Weights of a small GPT-style language model, trained from scratch on English Wikipedia: 138M tokens.
Each number is 128 + 24 x the weight over its row's rms, rounded and kept within 0 to 255. Layers, rows and columns count from 0. The size above them is the row's rms in percent of the matrix's.

# layer 9 attention key, 96x96, rms 0.134, rows 77-95, columns 0-95
size [120 121 113 110 113 109 109 111 111 114 110 109 109 116 111 126 115 114 109]
[[119 127 110 156 131 146 114 133  87  93 120  85 152  54 128 129 118 112 146 121 116 117 170 136 127 137 110 131  98 161 155 124 143 140  92 105  95 110 139 103 148 106 168 127 142 129 137 110 133 158 146 140 163 164 154  64  95 119  87 155 138 155 144 116 147 156 126 155 114 154 173 140 123 162  83 108 150 104 139 124 110 166 161 153 138 113 107 116 140 110 141 133 116 116 151 109]
 [131 150 104 122  92 144 143 112 167 106 148 145 154  99 138 156 145  98 119 209 111 117 141  71 140 113 136 107 158 125 137 142 104 115 113  97 155 134 119 148 130 121 117 103 156 116 143 105 157 107 152 109  79 161 102 114 139 128  97 144 119 130  94 123 138  99 121 112 115 130 106 162  94 132 137 126 133 163 128 116 128  86 129 150  78 132 157 162 144 110 109 127  90 171 137 172]
 [120 153 134 153 140  79 143 165 111 113 127 110 132 152 169 124 114 137  70 171  98 100 160 144 145 145 118 119 135 142 117 138 113 157 108  94  88 139 148 130 110 129 140 133 124  83 133 126 143 143 158 147 123 134 132 145 160 110 130 135 150 135  97 114 130  91 147 131 149 124 128 137 157 131 108 168  90 157 160 154 127 148 149 146 124 110 101  91  64 149 125  80 114 120  59 123]
 [138 141 165 149 136 136 115 105 150  94 103 174 138 195 133 121 102 156 167 156 164 119 137  95  65 133 134 163 112 133 142  96 127 128 145 121 114 103 124 102  88 138 156 129 146  87 147 157 127 118 130 119 175 100 143 136 158 126 117 167 125 140 122 137 123 119 123 109 116 118 133 100 124 133 118 129 122 121  67 128 130 133 143 109  78  90 121 112 120 121 143 149  81 152 167 161]
 [109 162  82  90 106 113 145 124 125 148 146 127 180 135  92 165 142 111 129 125 128 135 177 130 128 131 145 137  96 177 128  97 149 144 125 136 130 128 128 133 148 117  48 146 178 121 109 121 107 141 112 172 135 118 105 130 175  76 113 121 109 110 183 154 108 107 113 139 140 156 131 150 143 115 122 100  98 132 110 119 166 121 119 127 109 131 101 168 113 147 115 115 119 131  99 130]
 [113 154 130 122  89  95 136 172 144  88  99 144 127 140 102 116  98 149 110 117 137 112 135  99 111  98 156 149 137 133  95 125 125 151 136 121 108 128 156  99 145 140  88 138  77 139 124 114 154  99 104 117 180 168 172 126 132  85 148 138 122  75 139  98 146 142 150 157 118 150 123 139 142 112 119 124 142 116 135 115  88 184 100 163 119  95 170 144 136 149 134 130 154 131 131  82]
 [140 110 160 132 145 139 137 110 134 120 105 125 138 148 109 154 127  94 173 121  79 118 147 131 102 139 148  89 110 133 121 139 103  86 141 145 139 154 137 138 133 184 106 128 139 117 133 143 146 129 168 125  97 187 102 176 110 107 106 160 118 103 144 145 146 111 156 108 109  59 109 101 145 135 144 130 123  88 164 139 126 138 147 107 144 124 103 153 133 131 148 123 123  75  88 167]
 [154 107 188 150 102 132 107 162 124 104 113 139 161 109 158 102  93 107 173 120 143 111 141  74 107 104 141 137 149 163 117 167 106 117 125  99 128 156 132 123 149 128 130 143 135 127 161 161  83 137 131 145  72 105 115 121 145 122 168 120 144 164 114 142  73 100 111 142 127 155 121 128 128  96 114  86 112 121 176 158 130 108 122 103 117 148 119 129 157 157 144 118  93 133 133 131]
 [171  94  98 144 103 149 164 142  74 151 121 145 121 119 131 115 139 147 118 151 142 122 137 116 151 129 126 123 118 135 126 167 137 109 110 127 128 121 147 137 111 175  80 131  94 129 158 125 115 200 148  86 111  90 174 130 129 128 132 140 128 115 141  86 172  90 112 144 142 151 143  79 105 122 141 157  82 130 120  99 161 144 128  87  98 129 134 136 138 128  98 124 144 120 167 136]
 [123 141 150 132 151 159 119 129 144 129 124 138 155 102 134 126 136  87 126  90 120 101 137 107  94 131 112 144 143 150 115 136  98 191 123 144 152 114 128 141 109 171 124 142 122 158 148 105 117 126 128 168 113 177 108 103 148 155 133 157 126  59 157 122 119 142 144 149 156 104 145  96 122 130 152 151  95 132 160 112 141  83 115 118 128 107 166  57 127 121 110 119 102 173 140 158]
 [142 112 120 102 111 115 124  84 147 165 158  94 115 125 147 112 112 104 149 126 171 100 131 138  83 122 161  85 141 122 163 148 132 157  85 107 122 132 125 179 110 137 139 130 123 135 133 156 132 148 119 126 166 165 115 100 137 135 131 125 114 122  93 133 110 126 141 106 172 130 141 114 135 126 135 124 125 119 126 151 149 101 119 118  98 133 146 128  74 110 122 235 159 117 128  99]
 [127 111 138 129 137 121  88 144 138 141 125 104 106 126 143 109 123 145 134 118 138 180 133 131  98 160 118 111 112  72 103 130 165 128 122 117 131 187 139 119 135 161  94 157 169 110 178 115 118 125 135 125 134 120 158 141 138 118 112 149 139  86 110 113 131 142 145 189 120 151 141 135 112 124 164 161 118 113 163 119 113  77 139 171  91 113  92 161 100  84 132 122 138 126 169  95]
 [ 97 145  94 114 143  92 130 113 136  71 134 120  74 145 105 113 134 144 147  93 133 156 187 144  87 100 124 114 129 112  97 135 148 127  90 100 143  90 141 112 175 183 133 104  84 133 139 105 133 142 140 119 140 121 127  91 153 137 153 105 125 146 130 129 124 137  96 143 150 111 103  91 177 167 149 133 150 140 139 145 147 117 136  98 156 128 133 158 137 152 152 131 101 119 120 159]
 [106 104 151  83 162 164 144 121 147  92 134 144 134 107 113 164  82 141 134 104  84  70  79 117 154 113 143 112 122 111 137 132 158 120 154 157 124 130 146 140 111 135 128 166 135 148 130 142 101 169 128 152 124 141 128 146 152 146 133 126 112 156 112  66 137 157 119 128 104 165 101 122 117 111 134 161 106 142 122 132 145  96 147 144 119 100  99 152  94 139 128 108  64 158 153 137]
 [136 171 137 108 147 134 116 141 158 104 156 102 142 155 118 149  73 149 123 130 115 109 121 110 150 148  90 135 137 158 133 112 117 107 132 107  93 139 129 149  79 104 139 100  77 151 110 156 157 151 146  99 109 104 146 119  93 100 151  87 149  77 149 104 111 155 100  90 127 139 128 132 104 138 138 108 148 123 174 138 165 118 132 139  83 111 142 131 115 109 137 147 115 142 109 189]
 [122  83 141 202 165 163  89 148  75 130 104 127 101 144 140 164 138 135 114 145 117 118 159 123 128  87 122 121 129  89 102  97 168  94 115  97 109 122 114 130 139  90 117 114 137 139 118 120 173 120 115 161 161 124 133  89  83 146 100 127 107 106 140 109 115 138 129 147 153 147 103 151 145 117  90  99 127 152  92 143 117 131 136 101 151 151 159 106 110 125 131 136 128  99 102 119]
 [ 93 114  69 132 109 132 130 135  90 132 121 133 112 156 104 116 126 126 116 132  60 151  87 131 121 106 145 151 156 128 123  84 136 123 117 144 107 118 104 109 154 136 165 148 117 126 123 169  88 147 142 139 147 164  89 151 160 124 123 161 142 102 133 162 122 119 104  70 140 169 145 111 120 118 106 132 157 175 158  89 126 100 114 149 107 152 153 135 109  88 131 136 134  98 137 122]
 [131 125 113 116 106 146 170 152 164  89 132  79 135 158 185 155 194 120  93 152 143 131 123  76 140 121 126 119 123 144 147 108 101  81 123 187 146 138 141 129 132 167 151 152 141 150  97 116 138 116 113 128 132 104 132  92 146 102 159 167 111 163 139 136  87 124 144 144 151 117 121 147 117 105 115 130 126 133  91 123 110  87 128 154 129 110 140 133  98 113 162 126 145 116 150 146]
 [ 37 129 132 154  77 113 115  87 144  97 149 125 136 106 102  86 162 121 142 147 133 108 117 131 123 132 134 128 137 175 124 147 123 109  99 132 115 132 115 169 121 117 107  91 133 136 155 176 114 149  93 143  94 128 180 116 145 134 119 125 134 102 130 141 106 134 150 151 113 114 124 140 113 108 118 141 117 141 109 117 111 100 116 158 125 143 122  93  96 168 159 139 131  74 106 169]]
# layer 9 attention query, 96x96, rms 0.131, rows 78-95, columns 0-95
size [114 110 113 117 110 112 107 115 115 114 101 103 119 110 129 111 115 114]
[[105 142 127  96  99 152 110 131 123 145 152 101 142 134 144  94 135 127 128 188 183 135 138 128 149 121 120 117 199 127  99 148 160  82 101 128  87 106 107 138 135 128 115 116 104  90 131 111 142 124  93  97 129 176 126 112 162 158 117 120 119 100 125 122 102 157 148 121 116 104 173 144 110 134 120 131 125 144 153 102 138  85 131 132  97 108 125 129 126 142 116 137 142 144 197 167]
 [152 154  97 125 136 134 129 158 112  68 120  95 164 135 167 121 129 149 104 121  88 136 176 131 142 125  87 105 147 127 116 133 128 146 153 124 103 156 123 137 106  99 125  90 148 116 131 143 168 107 111 101 100 132 119 103 156 143 109 129 130 150 138 121 161  65 142 102 117 127 130 119  85 149 135 164 115 151 169 142  84 164 138 168 100 149 118  80 120 157 156 107 135 106 128 137]
 [130 109 139 118 111 128 127 120 104 109 127 161 134 129 119 131 126 167 106 170  97 110 153 168 103 137 155 108 113 110 169 139 161 166 124 130  91 107 177  83 104 147 152 118  88 130 125 120 122 130  72 131  90 146 133 187 130 126 118 162 158 142 101 142 138 129  94 138 103 184 126  98 119 148 138  82 126 144 121 135 137  97  89 103 123 110 130 100 123 105 139 142 112 144 130 174]
 [115 131 108 122 110 160 102 128 143 139 124 120 142 143 120 149 130  82 119 137 167 180 154 172 165 106 111 120  96 162 134  86  92 134 150 105 178 138 138 120 135 109 106 112 139 110 106 108  77 100  81 136 120 168 164 119 151 127 134 130 108 173 212 132 151 146 132 149 161 139 102 110 124 121 135 120 117 138 121 105 161 122 111 127 123 155 102 142 104 138 127 136 129 114 110 158]
 [ 98 118 104 114 152 134 169  98  98  95 159 120 140 139 124 130 156 171 131  97 153  98  87 122 144 113 144 115  98 130 117 152 103 148 103  83 144 125 161 139 149  76  96  80 142 144 120 126 155 163  89 116 138 141 128 106 118 122 140 119 129 127 120 179 160 150 132 104 124 126 104 144 134 120 121 146  96 117 143 103 117 127  80 145 147 162 128  86 170 122 169 150 174 113 132 109]
 [140 130 112 165 116 164 102 114 116 115 112 140 132 168  76 150 127 156 137 148 117 108 137 152 136 124 148 119 105 104 124 141 133 115  93 161 141 137  68 139 115 160 129 113 137 118 123 166 124  95 162  83 107 122 103 150 153 112 142  98  92  86 148 118 154 119 137  70  74 115  89 125 130 149  97 113 130  97 138 133 144 149 133 156 120 161  97 137 118 131 143 149 116 128 158 184]
 [119 112 165  90  96 119 121 140  93 157 105 165 116 127 141 129 142 157  93 151 137 109 154 130  66 133 105 118 155 145 109 148 150 167 132  91 160 116 104 128 156 134 153 143 137 130 172 122 104 143 125 114 126 118 147  92 119 117 166  99 128 138 148 171 141 128 116 136  91 112 116 173  88 144 115 135 104 146 119 146 159 149 145 136 106 167 142 152 144 143 113 128  51  98 140 136]
 [156 117 145 106 117 110 130 115 112 134 149 130 132 180 174 111 120 164  89 111 108 124 118 131 128  93 150  88 146 150 141 125 149 126 110 159  95 104 114 126  98 117 103 143 144 149 167 130 139 127 143 179 119 111 101  81 149 128 127 174 128 180 151  95 101 122 144 124 135  87 134  93  99  71 140  80 112 107  96  81 127 128 111 117 152 129 143 156 125 137 115 140 149 155 118 125]
 [138 110  82 140 126 148 139  92 132 157 125 159 160 143 157 113 120 142 130 103 113  86 132 145 120 118 101 117 132 108 129 156 111 148 147  99 106 151  78 112 156 143 155 130 113 140 155  60 116 136 113 120 106 109  89 123 145 118 114 115  87  75 107 136 117 104 160 147 184 136 134  99 102 133 113 147 106 100 135 115 170 146 110 180 150 110 105  92 121 112 128 137  89 156 119 129]
 [150 159 154 111 139 139 136 166 133 131 153 101 115 148 116 107 116 129 160 143 180 119 182 135 138  67 138  97 112 110 148 150 150 185 131 132 164 107 154 149  96 170 142 182 110 138  97 132 107 141 157 132 150 130 151 119 141 127 108 117 127  93 107 141 121 131 115  82 172 138 137 123 105 118 152 154 156 109 132 114 128 135 139 157 119 101 140 128 114 150 102 160  77 101 105 143]
 [139 162 135 171 176 111 128 111 144 142 150 126 140 133 138 143 152 157 100 155 129 160 145 160  85 121 151 132 126 136 131 127 114 123  87 112 110 115 128 123 123 122 136 150 124 119 127  98 145 142 104 149 161 110 132 102 100  93 129 160 125 107 139 154 164 109 130 122 121 115 112 158 142  95 128 115 164  68 149  83 151  95 139 212  91 143 165 116 157 126  97 100 154 140 145 150]
 [ 87  89 101 119 129  93 117 167 148  75 149 119 143 153 154 131 143 141 151  90 124 152 133 132 154 121 110 130 144 104  87 123 141 144 109 130 168 113 140 109 136 175 127 107 105 178 153 127 162 138 125 132 106  82 156 151 139 113 127 113 136 130 111 137 132 104  90 135 187 108  91 110 113 127 104 120 141 114  72 134 147 106 138  87 137 127 122 162 152 151 127 103 124 134 168 167]
 [113 133  90 138 156 144 127 156 147 111 132 135 116  95 118 139 101 156 107 118 100  80 133 135 140 123  85  99 155  98 135 124 114 163 139 165 115 132 121 122 171 126  62 125 139  90 102 144  84 134  76 144 159 121 110  88 123  95 109 111 108 136 139 104  85 133 164 116  71 163 119 137 151  99 151 118 132 109 158 148 149 116 134 149 113 137 154 162 110 139 122 124 106 154 152 137]
 [141 139 154 108 117 138 141 154 137 113 141 157 101 158 118 112 132  93 123 132 133  89 128 118 124 141  84 108 133 127  98 145 139 128 104 138 102 142 126 123 151  96 151 101  99 152  72 107 148 110  95 127 131  84  80 181  94  91 137 131 143 106 148 105 102 115 119  95 148 128 105 127  79 139 193  63 147 152 144 109 125 148 135 129 107 112 123 115 146 117 139 175 143 108 133 128]
 [ 80  69 120 155 170  79 120 182 110 118 128 145 140 161 114 174 129  98 131 188 111 112 136 107 144 131  85  87 100 122 123 110 114 125 136 135 125 104 129 148 121 115 142 164 119 136 163 123 159 115 163 134 143 138 131 136 122 159 150 175 152 102 137 124 137 139 114 157 157 141 135 125 174 119 166 140 127 127  91 139 128 145  96 127 131 157 106 111 110 142 157 107 129 110 138  87]
 [ 84 129  93 120 111  80 142 109 126 115 100  96 117 152  71 122 119 105 108 116  71 180 144 104 129 152 153 137 206  96 144 122 136 142 147 135 117 131 127 105  89 136 149 112 149 152 139 128 121 150  96 124 151 147 122 150 120 140 126 107  97 122 169 134  93 130 109 106 143 101 116 120 131 129 139 171 109  88 134  99 136  95 112 151 117 123 104  98 104 145 125 163 150 125 108 104]
 [125 141 129 149 121 162 152 119 119 139 128  97 203 150 141 131  94 125 106 125 137 157 163 106 119 127 138  98 120 122 133  78 106 122 115 178 109 152 100 153 156 119 167 107 104 114 128  90 133 163  95 151 144 128 131 110 141 142 179  92 124 146  59 139 107 171 153 155  85 130 137 137 127 110 103 146 110 145 111 121  98 103 131 136 114 125 114 137 127 128 136 151 131  75 118 151]
 [111 137 165 116 130  95 120  99 137 110 109 142 117 106  94  95 123 111  94 141  94 108 117 158 127  98 110 102 137 148  92 134 159  71 102 133 147  94 126 179  94 128 165 109 126 171 103 105  91 129 110 129 136 163 133 141 183  87 106  99  67 125 122 164 106 128 134 158 111 118 124 147 109 121 133 145 124 155 100 125 153 147 107 142 119 118 137 112 135 131 139 104 162  86 114 136]]
# layer 9 attention value, 96x96, rms 0.138, rows 64-81, columns 0-95
size [104 104 116 106 110 106 113 113  95 118 117 101 109 114 112 112 113 111]
[[155 121 149 141 132 130 124 152 130 121 131 114 146 127 178 112 160 167 127 100 117 133 154 147 140  97 181 113 135 110 139 134 150 122 100 132 117 165 147 107 103 104 153 130 129 152 100 110 151 150 141 120 104 171 120 115 140 118  83 105 105 104  79 162  78 108 135 146 143 137 121 124  78 129  94 145 169 100 128  87 138 138 126  94 121 136 151 154 183 115  76 111 121 108 114 161]
 [101 121 158 132 129 112 140 111  88 125 139 156 131 114 138 128 118 111 123  94  93 193 154 131 177 134 119 161 141 119 107 170 114 116 123 108 141 126 151 136 119 147 164 147 126 147 113 121 110 139 151 113  92 154 121 132 144 129 159 101  92 137 136  46 143 100 145 171 151 115  91 111 116 123 138 103 132  93 107 106 121  98  82 176 142 135 135 150 108 113 181 136 147 120 123 118]
 [137 113 150  78 132 113 130  98 106 140 180 115 138 121 120 129 108 129 120 156 139 131 105 100 108  96 124 165 104 120 102 141 159 124 159 116 122  86  68 124 144 161 151 139 130 117 121 112 173 180  88 194 121  91 128 135 108  97 106 122 133 158 178 129  97 116 134  99 113 115 160 106 148  99 111 132 109  98 146 134  94 110 133 148 111 142 161 137 136 145 136 103 127 114  98 145]
 [137 140 142 150 138 107 126 119 167 166  97 133 138 132 156 138  80  87 154 147 101 105 156 117 146 132 146 147 134 143 115 163 137 113 146  77 189 161  75 113 119 177 138 117 129 100 119  97 104 158 142 136 157  99 117  91 133 131 151 110 142 114 130 110 136 156 136 176 136  75 103 120  87 100 139 148 140 122 137 143 126 146 132 140 116 156 154 145 145  94 123 107 103 104 142 100]
 [119 129 169 139 132 120 117 125 100  92 139 151  78 116 146 119 125  84 137 147 120  99 138 109 158 143 149 133  89 124 148 144 140 141 104 104 160 137 102  76 123 130 115 176 124 140  92 123 132 159 122 131 116 118 156 168 121 145 167 107 158  81 138 141 101 103 127 159 153 114 124 145 184 166  91 115 107 117 101 130 131 137 148 107 126  62 127 164 141 106 138 121  86 101 125 130]
 [157 150 116  73 117 143 102 172 113 148 165 113 154 123 168 114 136 112 115 129 144 141 103 102 112 123 158 124 147 120 111 120 135 107 128 116 132  91 134 126 114 135 109 151 179 110 171 157 162 105 104 134 113  85 155 146 111 106 141 115 124  96 140  80  94 117 165 126 156 143  80 125 116 126 183 152 163  96 126 153 120 110 126 131 179 149 136 105 113 134 148 165 121 153 122 153]
 [ 92 145 149 136 130 160 153  75 145 158 104 157 136 112 123 139 127 164 128 119 107 137 138 128 128 145 112 147 105 144 124 142 122 109 101 138 121 136 138 194 142 175 126 149 145 112 155 132 156 139 153 106 131  91  78  74 123 103 131  76  94 126 121 161 132  96 144 151 127 158  97 131 117 136 149 131 184 147 112 119 134 156 117 143 109 102 130 118 147 116 185 105 146 162 132  91]
 [130 132 125 145 183  98 109 101 104 127 140 143 137 105 174 121 125 102 142 128 132 142 133 159 119 162 119 119 142  79 178 127  91 154 123 117  67 169 131 115 129 145 115 135  62 116  91 142  77 154 118 152 130 157 113 144 141 115 157 129 103 147 110 147 135 144 148 126 141 146  98 153 145 141 130 133 108 172 131 115 149 141 103  61 140 127 148 114 161 145 148 106 143 125 127 152]
 [104 128 185  98 140  88 119  96 145 107 146 111  47  95 151 134 144 151 109 127 150 163 183  92 123 185 127 115 125 145 128  82 156 114 147 131 114 130 111 125 153 138 152 117 120 116 129 130 123 111 103  98 105 124 103 119 140 114 134 142 111 138 153 104 104 141 124 146 118 138 134 154 137 139 158 104 102 106 161  72 142 181 128  96 120 124 123 115 133 126 119 158 123  88 125 117]
 [137 117 119 114 135 138  69 104  97 150 116 160 157 151 108 119 102 149  89 141  91 104 149 139 107 140 156 109 107 188 147 167 104 122 158  92 120 125 116 103 155 142 111 127 131 128 109 125 170 101  73 135 131 109 154  90 134 154 122 145 132 121 123 134 110  83 149 134 147 135 107 144 162 123 164 116 160 159 150 120  95 136 134 168 133 165 130 168 109 127  91 165 104 125 142 132]
 [126 129 130 139 142 151 134 113  99 116  94 127 112 158 157 115 130 158 180 108  97 128 110 140 132 152 119 118 116 100 167 111 151 128 126 124 138 143 189 118 137  84  92 115 138 126 184  80 109 136 144 127 131 144 121 132 115 169 122 105 142 115 153 147 108 101 136  92 124 137 108 136 154 165  75 135 128 126 135 123 102  78 104 140 116  63 143 139 118 164  97 115 137 109 162 166]
 [145 103 194 145 115 156 119 147 117  95 100  99 146 138 120 130 142 129  84 129 127 161 103 131  97 124 188 127 170 123 141 174 137 135 107 137  96 127 133 109 147 132 161 126 126  99 112 114 141 148 115 146 130 112 107  73 122 106 127 135 171 160 140 116 160 117 132  97 157 129  82 128 109 163 115  93 153 115 144 112 159 111 118 147 122 144  88  83 125 118  92 145 152 137  86 117]
 [101 145 110 145 134  87 111  97 134 134 144  96 121 134 116 137 164 130 127 141 164 138 149  98 142 150 132 100 166 104 145 157 120 188 114 152 127 181 186 129 136  88 138 140 141 153 147 116 137 120 140 123 122  61 118 111 124 108 138 183 172 128 129 116 110 134 104  85 127 115 121 153 141 136 130 133 131 124  83 100 120 120 133 137 131  94 158  96 111 107 116 123 100  73 122 147]
 [132 165 132 162 179 149 198  89  91 101 128 121 125 160 142 153 156 115 154 125 149 141 113 102 122  65 100 143 146  99 150 100 132 116  96  97 131 128 178 118 124 120 116 148 134 146 108 121 116 131 102  83 108 117 136 155 153 133  84 138 134 140 113 177 130 111 173 122 102 127 140 110 169 120 144 101 126 134 117 140 133 126 165 139 120 155 125 112 127 151  81 134 107 113 144 116]
 [148 110 119 167  92 120 104  99 152  86 133 134 147 126  65 141 120 113  95 147 140  90 135 157  84 119 165 126 140  88 147 127 146 179 134 138 148 158 121 117 137 142 156 113 120 125 169  72 117 118 147 124 149 102 125 159 136 128 139 105 126 106 167 118 100  96 143 124 120 124 141 121 148 138 145 119 146 121 113 119 105 105 160 134 127 118  61 155 179 167 109 113 124  93 125 128]
 [156 124 123 117 124 102 175 133 164 113 128 125 125 135 137  67 145 106  92 145  81 117 165 128  64 110 122 134  78 126 104 118 148 111 133 104 140  97 108 120 118 136 105 145 157 159 142  87 155 135 136 130 131 129  98 180 113  99 103 147 143 132 140 129 100 121 113 121 133 168 122 151 114 115 114 108 127 131 126 143 140 176 169 131 142 124 188 158 152 108 171 134  95 107 123 120]
 [168 148  99 174  99 105 147 115 118 123 130 144 130 131 105 123 108 139  79 114 140 158  93 139 150 129 167 107 128  95 153 144 126 152 153 117 128 132 160 156 134 135 139 115 117 140 160 162 127  93  53 196 123 128 101 121 163 148 160 135 148 129 117 102 152  89 106 111 108  85 142 162 125 130  99 105 121  99 100 121 146 132 161 131 166 125 144  88 117 137  97 128 116 134 131 131]
 [119 146 131 112 143 169 106 122 145 114 153 158 168 152 165  97 111 152 125 119  92 151 138 110 144  85 134  64 121 107 133 116 129 137 138  89 120 126 132 125 101 140 133 126 143 118 101 155 135 168 155 119 111 166 135  83  95 150 117 102 164 110 174 120 118 120 104 144 107 125 153 111 137 108  69 145 126 140 112 119 157 104 114 148 153 150  87 118 153 105 146 112 163  95  86 101]]
# layer 9 attention output (transposed), 96x96, rms 0.163, rows 64-80, columns 0-95
size [100  95 107 104  98 101 103 109  95 103 103  95  95 105  99 102 101]
[[130 162 117 130 141 110 176 140 157 104 134 141 114 151  66 133 115 161 132 134 135 144 146 147 156 129 115 127 167 157 121 100 151 160 153 114  63 113 114 138 145 146 121 139 127  86 134 143 102 110 112 158 102 113 109 111 120 121 148  92 155 126 102 150 175 154 142 153 157 168  98 124 125 132 142 118  96 179 125 143 134 178 112 176 135 160 143 124 144 122 155 142 116 148 145  91]
 [107 151 120 148 146 154 130 131 128 185  93  96 117 154  94 123  91 128 103 124 145 123 139 141 133 134 101 182 161 145 133 141 151 127 144 128 110 161 141  87 116 103 106 151  92 143 121 100 139 131 143 122 120 115 112 148 136 117 126 157 104 109 129 125 120 125 132  94 106 121 149 143 164 141 126 140  87 100 145 123 127 161  99 113 167 186  86 151 118 116  61  77 134 127 143  80]
 [119 108 124 163 164 128 110 158 162 112 147 146 141  94 112 132 152 115 127 138 133 110 144 151  92 163 135 135 116 115 125 131 105 142 104 120 169 166 114 160 122 114 149 165 159 157 149 145  96 158 173 126 139 130  97 118 115 176 102 130 183 130 139 120 100 140 125 106 189 161 120 149  95 113 134 154 140 130 171 120 142 150 126 167 108 160 132 128 147 140 105 132 135  75 174 128]
 [118 167 117 119 122 147 160 129  97 101 134 121 133  99  92 138 132 109 118 103 127 158 189 126 111 155 107 108 141  80 113 130 152 119 139 130 152 152 130 154 125 164 172 145 160 145 113 135 174  98 124 127 102 150 133 191 121 162 114 182 131 131 123 108 103 137 146 142 150 162 143 143 128 127 118 134 108  84 129 134 144 131 155 174 187 158 130 103 126 122 148 138 172 144 109 128]
 [105 173 140 116  92 114 138 159 110 129 154 101 162 152  64 103 129 135 130 153 117 142 100 159 173 141 145 144 124  89 165 150 136 136 127 119 150 140 125 131 133 172  97 127 145 118 137  64 103 130 129 133 109 129  95 141 150 115  95 137 122 110 174 119 140 109 101 117 110 123 152 110 130 111 111 121 143 155  91 163 123 184 124 116 168 130 154  86 131 143  90 172 127 122 120 129]
 [126 101 151 124 125 130 140 149 133 127 134 155  88 107  93 132 123  85 164  85 121 105 139 147  84 133 116 106 101 135 136  97 152 129  99 173 114 135 118  75  99 151 128 109  66 141 132 109 110 126 121 136 146 125 136 125 136 124 104 108 150 116 124 106 155 116  73 162 140 121 113 117 139 153 109 103 132 103 144  99  92 110 146 103 126 139 164  87 131 177  90  76 147 129 160 113]
 [125 109 137 102 126 126 124 151 131 157 124  98 149  66 125 126 151 137 139 131 133 180 166 132 150 141 105 131 119 115 145 147 128 132 173 102  84 118 140  97 131  76 133  87 102 140 119 160 135 131 161 125 124 114 148 153 180 153 180 134 131 178 138 124 118 101 127  58 132 117 158 123 135 117  99  98 116 137 112 121 160 109 124 154 114 160 143 164 134 150 123 124 110 143 166 150]
 [165 188  80 125 128  94 199 140 146 129  91 181 136 124 133 116 101 126 136 152 144 132 113 155 165 110 141 133 116 125 132 143 138 177 139 112 159 102 137  89 169 121 140 153 155 112 151  68 155  97 150 117 176 103 162 128 144 137 141 122 106 146 121 118  98 115  93 139 112 108 160 114 143 147 113 135 112 140 132 125 105 136 109 139 150 108 131 143 111 137 128 124  89 116 121 105]
 [126 120 109 189 117 125 149 157  70 137  85 137 126  97 117 119 119 128 116 164 136 111  92 122 135  81  96 165 112 116 177 134  88 117 114  88 124 130 133 135 119 130 114 132 146 145 117 108 116 138 106 140 147 139 143 169 110 136 124 157 141 125 122 118 133 132 178 123 143  90 123 127  99 122 147 109 100 142 115 127 142 147 100 105  85  98 130  87 142 156 148 106 121 165  85  64]
 [ 73 118 181 139 105  86 150  87 121 107 119 100 116  86 150 175 134 136 151 162 156 140 141 120 111 131  73 124 116 120 117 138  95 161 104 158 150 138 110 138 140 124  99 161 135 155 123 132 127 141 166 116 119 128 154 141 126  72 154 114 100 117 137 119 137 176  95 141 141 102 150 112 129 151 147 108 147 131  82 161 126 140 124 142 136 162 142 112 116 142  98 120 184 121 122 118]
 [168 114 113 131 107 107 170 150 155 136 103 118 119 166  94 193 144  95 100 124 125 164 121 177 120 172 119 132 116 111  88 137 103 106 100 136 117 143 158 115 126 138 155 132 106 143 147 136 101 153  96 155 108 121  94 105 150  94 152 119 145 143 146 130 117 117 132 134 106 112 128  84 176 123 164 170 119 126  84 113 155 133 140  86 126 122 143 167 132 115 124 159 113  97 122 110]
 [109 174  98 121 162 111  81 154 136 139  96 112  97 147 173 155 132 117 135  93 141 120 123 117 121 145 135 128 149 132 119  90  88 153 114 103 104 114 122 131 149 132 131 147 101 141  97 100 118 152 171 150  86  61 126 154 103 145 122 133 125 109 150 122 142 159 108 138 141 116 173 129 119 109 158 122 131 157 163 130 102 110 130 172 133 136 119 124 170 154 158 103 142 172 173 141]
 [149 140  57 123 113 118 134 127 134 127 104 167 121 109 131 130 122 101 104 116  87 107 109  87 137 131 121 123  84 162 130 133  98  94 124  92 130 114 110  94  78 149  98  97 134 147 132 119 150 159 106 142  97 165 127 116 124 129 109 105  92 154 135 116 151 136 131 121 146 116 139 150 129 118 164  90 144 123 132 164 125 110 115 137 151 130  99 147 188 169  76 152 132  96  90 109]
 [111 130 152 131 153 133 167 115 151 118 139 110 119 119 100 158 147 105  90  95  91 133 116 161 133 136 147 123 135 156 140 124  60 101 151 134 131  99 170  82 140 135  98 113 158  96 157 131 103 106 136 204 128 149 130 176 114 137 142 122 121 109 155 179 128 124  96 121  82 131 102 167 121  97 129 145 139 125 137 119 146 118 137 146 144 140 131 140 134  99 133  94  90 104 113 135]
 [109 132 100 117 127 109 118 126 104 153 134 112 115 119 125 129 167 111 151 134  91 181  91  90 116 161 135 168 114 122 110 112 160 152 108 120 140  83 167 141 142  89 118 143 124 148 118 131 162 176  94 141  89 144 111 138  93 141 121 123 140  99 143 131 118 140 137 128 117 109  49  93 112 157 154 133 139 109 113 177 159 166 129 181 130 130 133 125 119 102 127  97 117 119 107 133]
 [151  64 102 138 174 130  91 106 118 119 172 102 106  69 127  86 137 166  96 149 100 105 118 175 123 116 169 140 169 108 138 106 130 173 141 141 111 151 123 127 114 139 135 155 134 148 134 126 136 114  80 134 107 152 163 159 147 171 132 120 169 144 146 103 143 137  94 121 169 136 129 116 133 114 141 138  89 144 106 162 129 123 143 123 109 130 108 129 123 119  90 143 138 130 116 129]
 [126 131 132 108 185 111 111 157  97 148 150 142 135 140 115 150 148 130 171 157 129  74 136 132  93 124 114 141  82 119 125 107 136 128 132 133 141 121 137  98 113  96 119 113 148 129  67  85  82 135 116 135  97 157 145 100  99  93 122 141  89 152 165 157 108 123 148 157 137 157 140 162 134 103 163 113 158 115 127 120  85 121 105 142 161 125 121 147  78 101 117 108 138  97 123 118]]